config = dict(
    beta2=0.99,
    final_lr_fraction=0.05,
    batch_tokens=[32768, 65536],
)
Each number is 128 + 24 x the weight over its row's rms, rounded and kept within 0 to 255. Layers, rows and columns count from 0. Numbers have three digits each. The size before them is the row's rms in percent of the matrix's.

# layer 6 MLP up, 768x384, rms 0.12, rows 695-706, columns 0-191
100:097143135101134161136106187107138092123092044113120125178127103126122135130128130134142137118094134131139153131141143094108147115114144155100122125162149096137119124168132094155120135103108094148109135176071108095114167132102147154183113150090131174154110112086120133091158134099091179075151108097112107141147122154120122137150130135095164127137132164134096130141160109143133139182095122123148111129112186100155105121168140161089112130150132122169120111136119121124116144131118138109147141121134151137099170113129075121174115146138090166150138123120125077116108150120141100152
097:138160110097142144109114128102108137177098170104132138120086156161160129142152104086140089123126114154138134098132105127149123113101113144101173100104139127143113121167113167142133122163148082129165106142126159135101122110092128151091164118168159172135156124131138137117128114133131139111096102074135126140109156159188149138152130133173107116148094159153155137158116101177106161133121105099137140113096132132116096148154153152124106119113126130107143117120140159158118121131133087159148161111125137157093144116149155099089094173113120131157125126124149137128142147119158110113
109:075136119119177085141141127097148101122117097091108140148139138140095139150145151122156121141166100118113116169147137138071090140130101104113123160111158165117129146099094135149108112139129085169119139102127108117151139148124140147137139134073133122111094111148106135132083163124101149112164120123134099117120135121105125112109112116104123157177113170101105171145131100101151128127099120147096117092102105152116141104194121133124110127120165105155127111155089119110155108149095118132108128102109108149125138066107175136161119123125096144138121165137148154155111126135161151146
098:134115127106099110101144129203127110104137141113110134149111143099099138108164152128141134133166119102105176127101132147123128119143094111127163105119140127164119140149115137177148140098124147138117103084154098163146181095134087105137116160167093127147158088113143103152138143115150138119125127131110143114111096144151120129130108095121140139103078189137134145118178141136107105098118107071125153167136097110121162137151090151153148111121122108142143165132154125115135127083149101145165127109137163105141154124159117122127180152110118146133109122163174122090139086128155168098
096:121128144117129118130121119125145140124095112112072110139180118127120127176153146102157125139167117121132127111111127112138121121157111138120108141112166140098118139113139111125120104104151142156150113137128127161174100098147161135138104118088162116117128129139094160151130088145138156132101099103108135102150110173146114117143170140130125101167151124145096141075080101140147085156147152093153140161126188119169130103132097144117117164156130120156116128143134106061110099118129136146152116135109148165097112135133148173126149118122123145087110103116092094119136117121145135178
100:121132100148161120136135118104116099091113141113158154123153112117147101128180139105108153126118103131137173116172129130086118117138107112137102120111111120117141158132130100056153128118145098109111104095091133170131143131132169090138098103120140155123141166090110122146151156097137098106115067118126121138109142169091133146093156138132098151107141122130094149111156114087130178157106165132125101151113079114157164128135125104116153119142147130151081127147104121113141072079089115121166166135144131107135131150150152133131137142133140161125162145136129144121108100084202143171
098:153137111124160106139151100126082114145149125120122136129134069137163144132149138126126140116148143130113079093116146110133180142128143138119102141130121133172147135121124152115129137131127099150107148123144104173116165144136128137142116128152101114131106150181128119094143138113129150127156131144142120084121161121147122128139122117136119162069121171145105129150166183132122150113121085106052161091096148114131157143128116160171127134121112154119186127065151181137134110154141114126142145122135158157112102132136141141140112152113142109126115083136083185158102128121106090116
100:076124140122098149160111078121117111152121119151110116162094149139127196111107129115119113129133105138101107142111149124100172148095145162132069120162121126124103120100125129111177143141129148142127117133137108180119144123152105134120129129096125084122162106130121082110124103115127134139096115152110092119123119106112193124133173098121134127136136168123126119150116194125121120102104134108110156172151099131148168132099136109155106190148122103119143120111114133103140138161127152117139159105130099158134081163118087121130146128139122115100120185130084123132111133161125136146
110:128141119087145136113160169108155125092136118114138085137117106142117141125166168136146102196141129120142102162104091113108152118104156117175169098137151102119135138118116126112114131106095129152167090126163126135166118138178137158181106164107151187190144122105133173157135146133127146162138129122153120125124163112108075104132138112148098171107120106122094174126118152117120155106162117136111132139141147100149143121106144130147110081157126091114133113144154148121140147103075112103152164128143148167171125107125162128092137120102100109114123147155124149147145168092107144132
100:149113133092138099120133120132135126124109149119130140140135081131102115140075129128147145084135108165101142124123111145124160157098124166159093105147130127093113108119114146152155142120144112104083133166116172175146119123146107162107122140141134145101110115090144142120111120151190145101099109132127140130166127103133118134139131155078114135191138114106160121131112146125187141115216161092166080176110184142091168139133131104128119114099106112141130111128096136173111096081144169098127118108147120160153112144151108120139144117126142111142089122119118116134158139123111113120
097:135152154114148101113133121102159080123152111088092105110144121170146124084107136131152164128094138083117141112112110115068120093133160142122172166196137141128175121138120198126130090144101101109138076140132092172158159136157110114163124160124127158169130124139131109100134097139098146176152115172143101125100151143128191107151118136099149141157115174165133178143152151125103118120100087144107125149133127121112144113119155118168155167097106128130091137158090144129094080112107138125143126077136124130128164117130126142125131096143133137116113124079112160119124137114152136103
106:167113144173121107090134115146115160145112133169129108119169126148152111146132109180144127134135134198106147128168151139112121100168128123166167151111124129138098106139143116122136103123114122092092111128173113127125141115140131153118100181135107109102117125144093124123117106121138112137113143151120101123128130122127112168135159156080136126096128088105140118124162120129149107120126112126098150150146133171116177152102133125119095111069102114108143156144129116169157126141156123138101085085141156114153103126115125173145141101065109114113151099118089091092169139098137127092
# layer 6 MLP down (transposed), 768x384, rms 0.114, rows 695-705, columns 0-191
099:175131150122113128140133109128130113095116146113155168108138140115127122053109124129103116135137127152122129131151115141110131142183121123117154073151136120150105154137083136092132103156141154133067146146126147117119100108099099125123095122113134129098120140147163118157120129114139161128140096140127160116135126107124097129122150128098148154118130092178151109124157120078092138136144161136111112123102097156092162140084097107167104135133079157119066172118096112195114133141081119089151150111120141098117169105133147105146122145165090110110113176139131129121143138165124147087
099:091131137124124117094130093092114119127074089144144136093114124147191125120094085143149106113089100186130131172155124104095110128127087127075132089137148128137133154144134144152053120073100131120138145138125104146120140156119129141120122100152139160144122138104155124091125144081135083151138111139103113117075139116130156152093148090120128125128145089093160106139098121120158082127124128103140149133122099160153140125165121125096117155099063106103127178065096110097133147099117101106161143106145132110086120123150123095133123169128161175150152131122124134116078126153090126170
109:101088127095087120127115126108134128102168161120110096127146123111119139172122178156111111132138151157123119084154130083086129136156168093122166215128133144112144145150125118120140133113151119149130097104110118125153097162118156135162112146136161149134112138115095168102100139109104100109106117135140122162139160103050184141084180164175148149155152119123129113147180100148151129131113157098099140124124120125148107090137127110122102125145138112106170126146107140148144129119117145113127099141120135160134113169094139107167116139154113161109176110159125128130158137134102193074
099:155131129147110128122105096135090144146163086101109153141184113162110148171145061121116096129132115125136165158094086135149118143142150098107110105133106081103080117177122097112137134178136163197160142121132137126152095128132143115158149128097112138185123128129125128131096144119167105133144116134130155185145119121109138101083155128138104136123111130158167143147095087118147144125084133109095159135139142143176134113151097151114165116110164084177115114129100133125156120152161122141157121105093222103148139134151135124114106136128168075104128133085135141144155129128139154142
098:168121102081104091063089118128164127157101139122137122136134184175170104090103117134138137145143129154050099152127103130177129148097127122134127147118145143146117129119083157094094104112068128113141120145130111132129134151124127126103131133122173135113140100100112094078162120122129147139133129145158145103181130117115127120144144095164132131127151129097130127158164080162109142148056157144113121143107141126137122135110121069139115119139096123130124114147140162155119133133111120141120094125141097170111132125167158107138122139130121096107123121092131104145142097136096140131
097:119121135162135156155142110130133131160147145084142152145127102158106085148140124124114111126125101104122141112115098111120111120145095109136071141131112118156101177120117093144162111141142176144123109150166131093120142111166180141116165119116134130118135124139153153126123086149133109095151101143095136118147166181094122091162171126119151179133143107134156123133141122137081125163119101110089151163136123152126152123149109142145151091118146133122137117135141153136100124125127142131116138138143142096130135106089147112100182086097158135132153195107089107108100181136161120101
097:154156119120131164095131128124130153122161141134134139149130161111106151143124143133115086162088149140105144157176187137135155094146120144153166155129151158101152146113108115136135130126098105152169129144122149109163153135127133122123140126152143135129111149113147109153123090083139151129092164163158142122078120173099139141146093156120122182123126143148107128166129149097187140093138084114149110165121185159136099133148109126086162135157137154136105152132149116157181116137139124128125121127148112141147123123106130108148119099106141106115182119148147123110087110126143108094
100:160100134130153103160105128126105121138128140096148123145136081067113086127109180127152127127084121102126136151154097108131173115105117152148142137167134108137105150119105115093129168127165155139165143135118140115156156127104127109149142160113133129133131171164126105132130112117160131112085085176118144131149150129173147119128130130141110111112102149099099110089143186093149136122100129106108112119091136119121143158144118147141126128174140129111158088165126120151125114125138134130145108118126090166137141138146104140107153128112082130097137151133122138150113127129123138124
109:112110142136118088178133127133132127106140101137115172108129134153132126102139067163144148163121116132138082136158117117156110139115119174119135199107165155137094133113144138116139131109083092135175117110111125144123111113143146119114160108099159175147142150123130159180161115104121139098164154121150140128133177133119139123141154079135129100137131111060118125141108147081097122125113140105103091112142137149131148118171120092119117125144138165114126078071159118116112119154134087167096103159121096132180143101150178163090128157107128103095141153139150165114136156126063128130
104:157196099129157104122119144129119093117163117138137109155130145110161123132137106146132128113110126119086067165102119102094129142116155113142108135111109104129114118166148131116173147153107099133107130129134161105140165126148130153111133168120125110141123116121123146135120130139109117135134114121137114123150080123138128107131108156132162101116134118129144104090139133144107118171140117110167174130130153102182133121147148140121083110168119068125150116120163134185149112103138124145153117159111123116132143128122177132184171090139134159134170103113119155129119126120119058175
099:110093106134128165125126131115100157162131167123102111107105148127098146104154147111147144141142130127122125124141131082122103106106138151134139128132135159122145163154144173149146156139120097093143144113104081156122111165156126114121087127137105150097135157122117107118114130118112128117165108144143106127122182160129133136096123080147083113095117103089127126120154141118092165154114111106115155168105130105105078145110115095143113113112166070155133120109153129126142142107122153159165113104173142145100125105100109124114136117145145171119133134109098100183170108139127107144
# layer 6 MLP gate, 768x384, rms 0.116, rows 696-706, columns 0-191
098:113118095136142101148122164132145144130113157133112109134100167116127083104140135086112149124105142062080122109101127078113090082174122084161143177145096108145151116138170149139117156098112173109146120115168142123114120112106149147092172114128160169120118110117128148144138108156078086149104130115123140162157103156132102081134154129174132112124150149109135136083101138117153130138139115129127174124134104124132126121101099126170080116144129115115107130070135141168112125108121124131096126152130107170085110102121075160126153143099089133150152118088157131110161090136145140124
107:143110125113154127124114144061115113145141114132152114160154115174149100123119090098122068088103157147134136139126144133106135101141173107107123108128160135106128107154142130098104112167155130123137148156123133148135096128148119142127095176153138160101104112130120128143118173112118108139155150092192128162156109117144141130132090123140108115137107213123148114111093133142138189190131094150098152148139138122072139104140161152126111131089132135174145164077132136119125121121100104153100144143122149120139097112116091131155119183136154102142127122121128109144099110162115182184
097:156108113086124104141157162124143140096125119138099107102132065101112160111182164123169175076141134103102178150138115165155152129132089117140143118110115161086119108125107097152143140125140125157086111111145091106137107166140118142143154130146123140108105121117165123078111156159185119126218132094145129174112107124119131121153146124118122159138117117091139147128142102131158123145105105139154141142138120134107134120136174139157117121108153135167122134110127109116077095114147128119124102119090152112167147081127129166131135117150100149139124131128136180148170134124131150127
098:112136126132096138126127127094108153143129122119123163152141126079088103152129143146135125123172146115071085110132118130124123096146134114098123125125116107098104170116127105125133107109123163151138140169137146101113117114112122099106108106083109160172100118121150128130092114107085129154106122163091132103139082129101096110150107142161152127158124148152127122112144114123128142109171123117117137096124098131120103131159119120119130133175110124161173174133110136140126157104135169094112140099082124145137125139117071087146132168148130195128111104149133146137097099114144092073
096:149122098098087121146116121140109099128160130118138131134141133127128104136150083102086087110146143143158150174138125141141140132166141115151123095146102133130123097074136094103153102097150109097157158120146077139147097112132086120171105129113117158133142152109187122094109140138176144121127080103154115126095124112079140128120132170184141130154137118083147110120126119140130129123100109131132141177117090097084160099106119103123131146157122145109118162136103115141127086119152127148112146169119144099144107079166139144090161083166120107105170082150096133151146144124143126114
092:131128110161134145104131095172120106171176133145157139160150165160181130120088156148113101162140106119124126125140125145129163143142123137088134103138127140107129188116102157121116165127117129158143133102175110127152119105147116091128152104091150138150103126104140119134151108093087128123167142100150123109119146156131134123114132124075169116123118114155124117122106144151070165154102141139153120114148151110159173135103182142148159109157150131142185136179128143132105141094089166126080124120154130158100155125101169126150125144116130121077170126114118155130082130145185112118
102:140104090132105086081162159119105111129156105154136112107108159160144157076154122099126127144146131116112155146138102125149143100125155110123138118154115114100087137097147148150142137109114138146086166135153136151121165128148110113122134165141119158116098140120139196114095137163136113114122094075159103107121129099150134120094173129165162166152133173113147146102106147163074148111106158101090064171117109149129139164140121086176143099135111094118104143136141131107135112189098123135132102128139097120135132144164126146157129179126098128133115148144116111106119083089108094131
110:131138138107116128123102154117103149146140133120151115089161136107142111103171104106115146150109118136152176123135147149123129149139147112114092128085150122134123129149186194121147118112170128128148136126132107096138125093118098141097100139109107079120123073184097139127138078191152141118172104114137154145102106125152152175124120114136131130157165158165106105106097122155098124129134105177066084123137131136085103160122150149123093116110150092141122158094089197085124123126105142100129093134141177117144161141123116134137140162121102105113162138123147106142171134093116111080
104:138150107155177142155124097121155103156152133120170109105124173144090097120139137116127137154139152066122111116151144170142134152139100120146143119103139123115175159126124078130072111146109155105172070149131133123155131094093151111151079092124115134141137135104152127124140150098135130128120085102141198143102129153127099138170122120120109113165108100129173134149135127078139143139104101125124126122097094114148143134151120189147141129117102119102145129075145099143130105133104139163114190142131166136145141088105138155094148125160137098123151089124137111088143089131139156134
104:135071152124144044148128154118169139127135114152129117147181120168150112125080123145149156151121144112142142110136103145149140116113094133099155148153114119126169134129124115144156126100136118141134110138143130135129147141128093130173096131158107117135158123113107131125142086145119118139145133124161158159140128120142116131130193096115105125113087110092139166139122111137095144124067145059157142156119139086099130106159195119144145115143077112138113153110124092138110087099145128142162111116098118123167184141162084148149136126137120093119115115146126127144096100112103135091
104:140144088090130148090107163134107099139155134109103132117121145140069160122164142116121148130117115120152106129094125151118096107132116124120066094164132100102127132137149100155128136105147144120105152137131118152146095118113109077115138080140099146147145157068146109097174154111121099090206145143147138122149104144110174108155109135131105108119104125091132123132156145142114153137099132124157130112110193134144109127135138123134125114106109123116103170165102123138101121141118111107132113142160161131129138115122164111161118099156122092144121166118162144117128137159128129100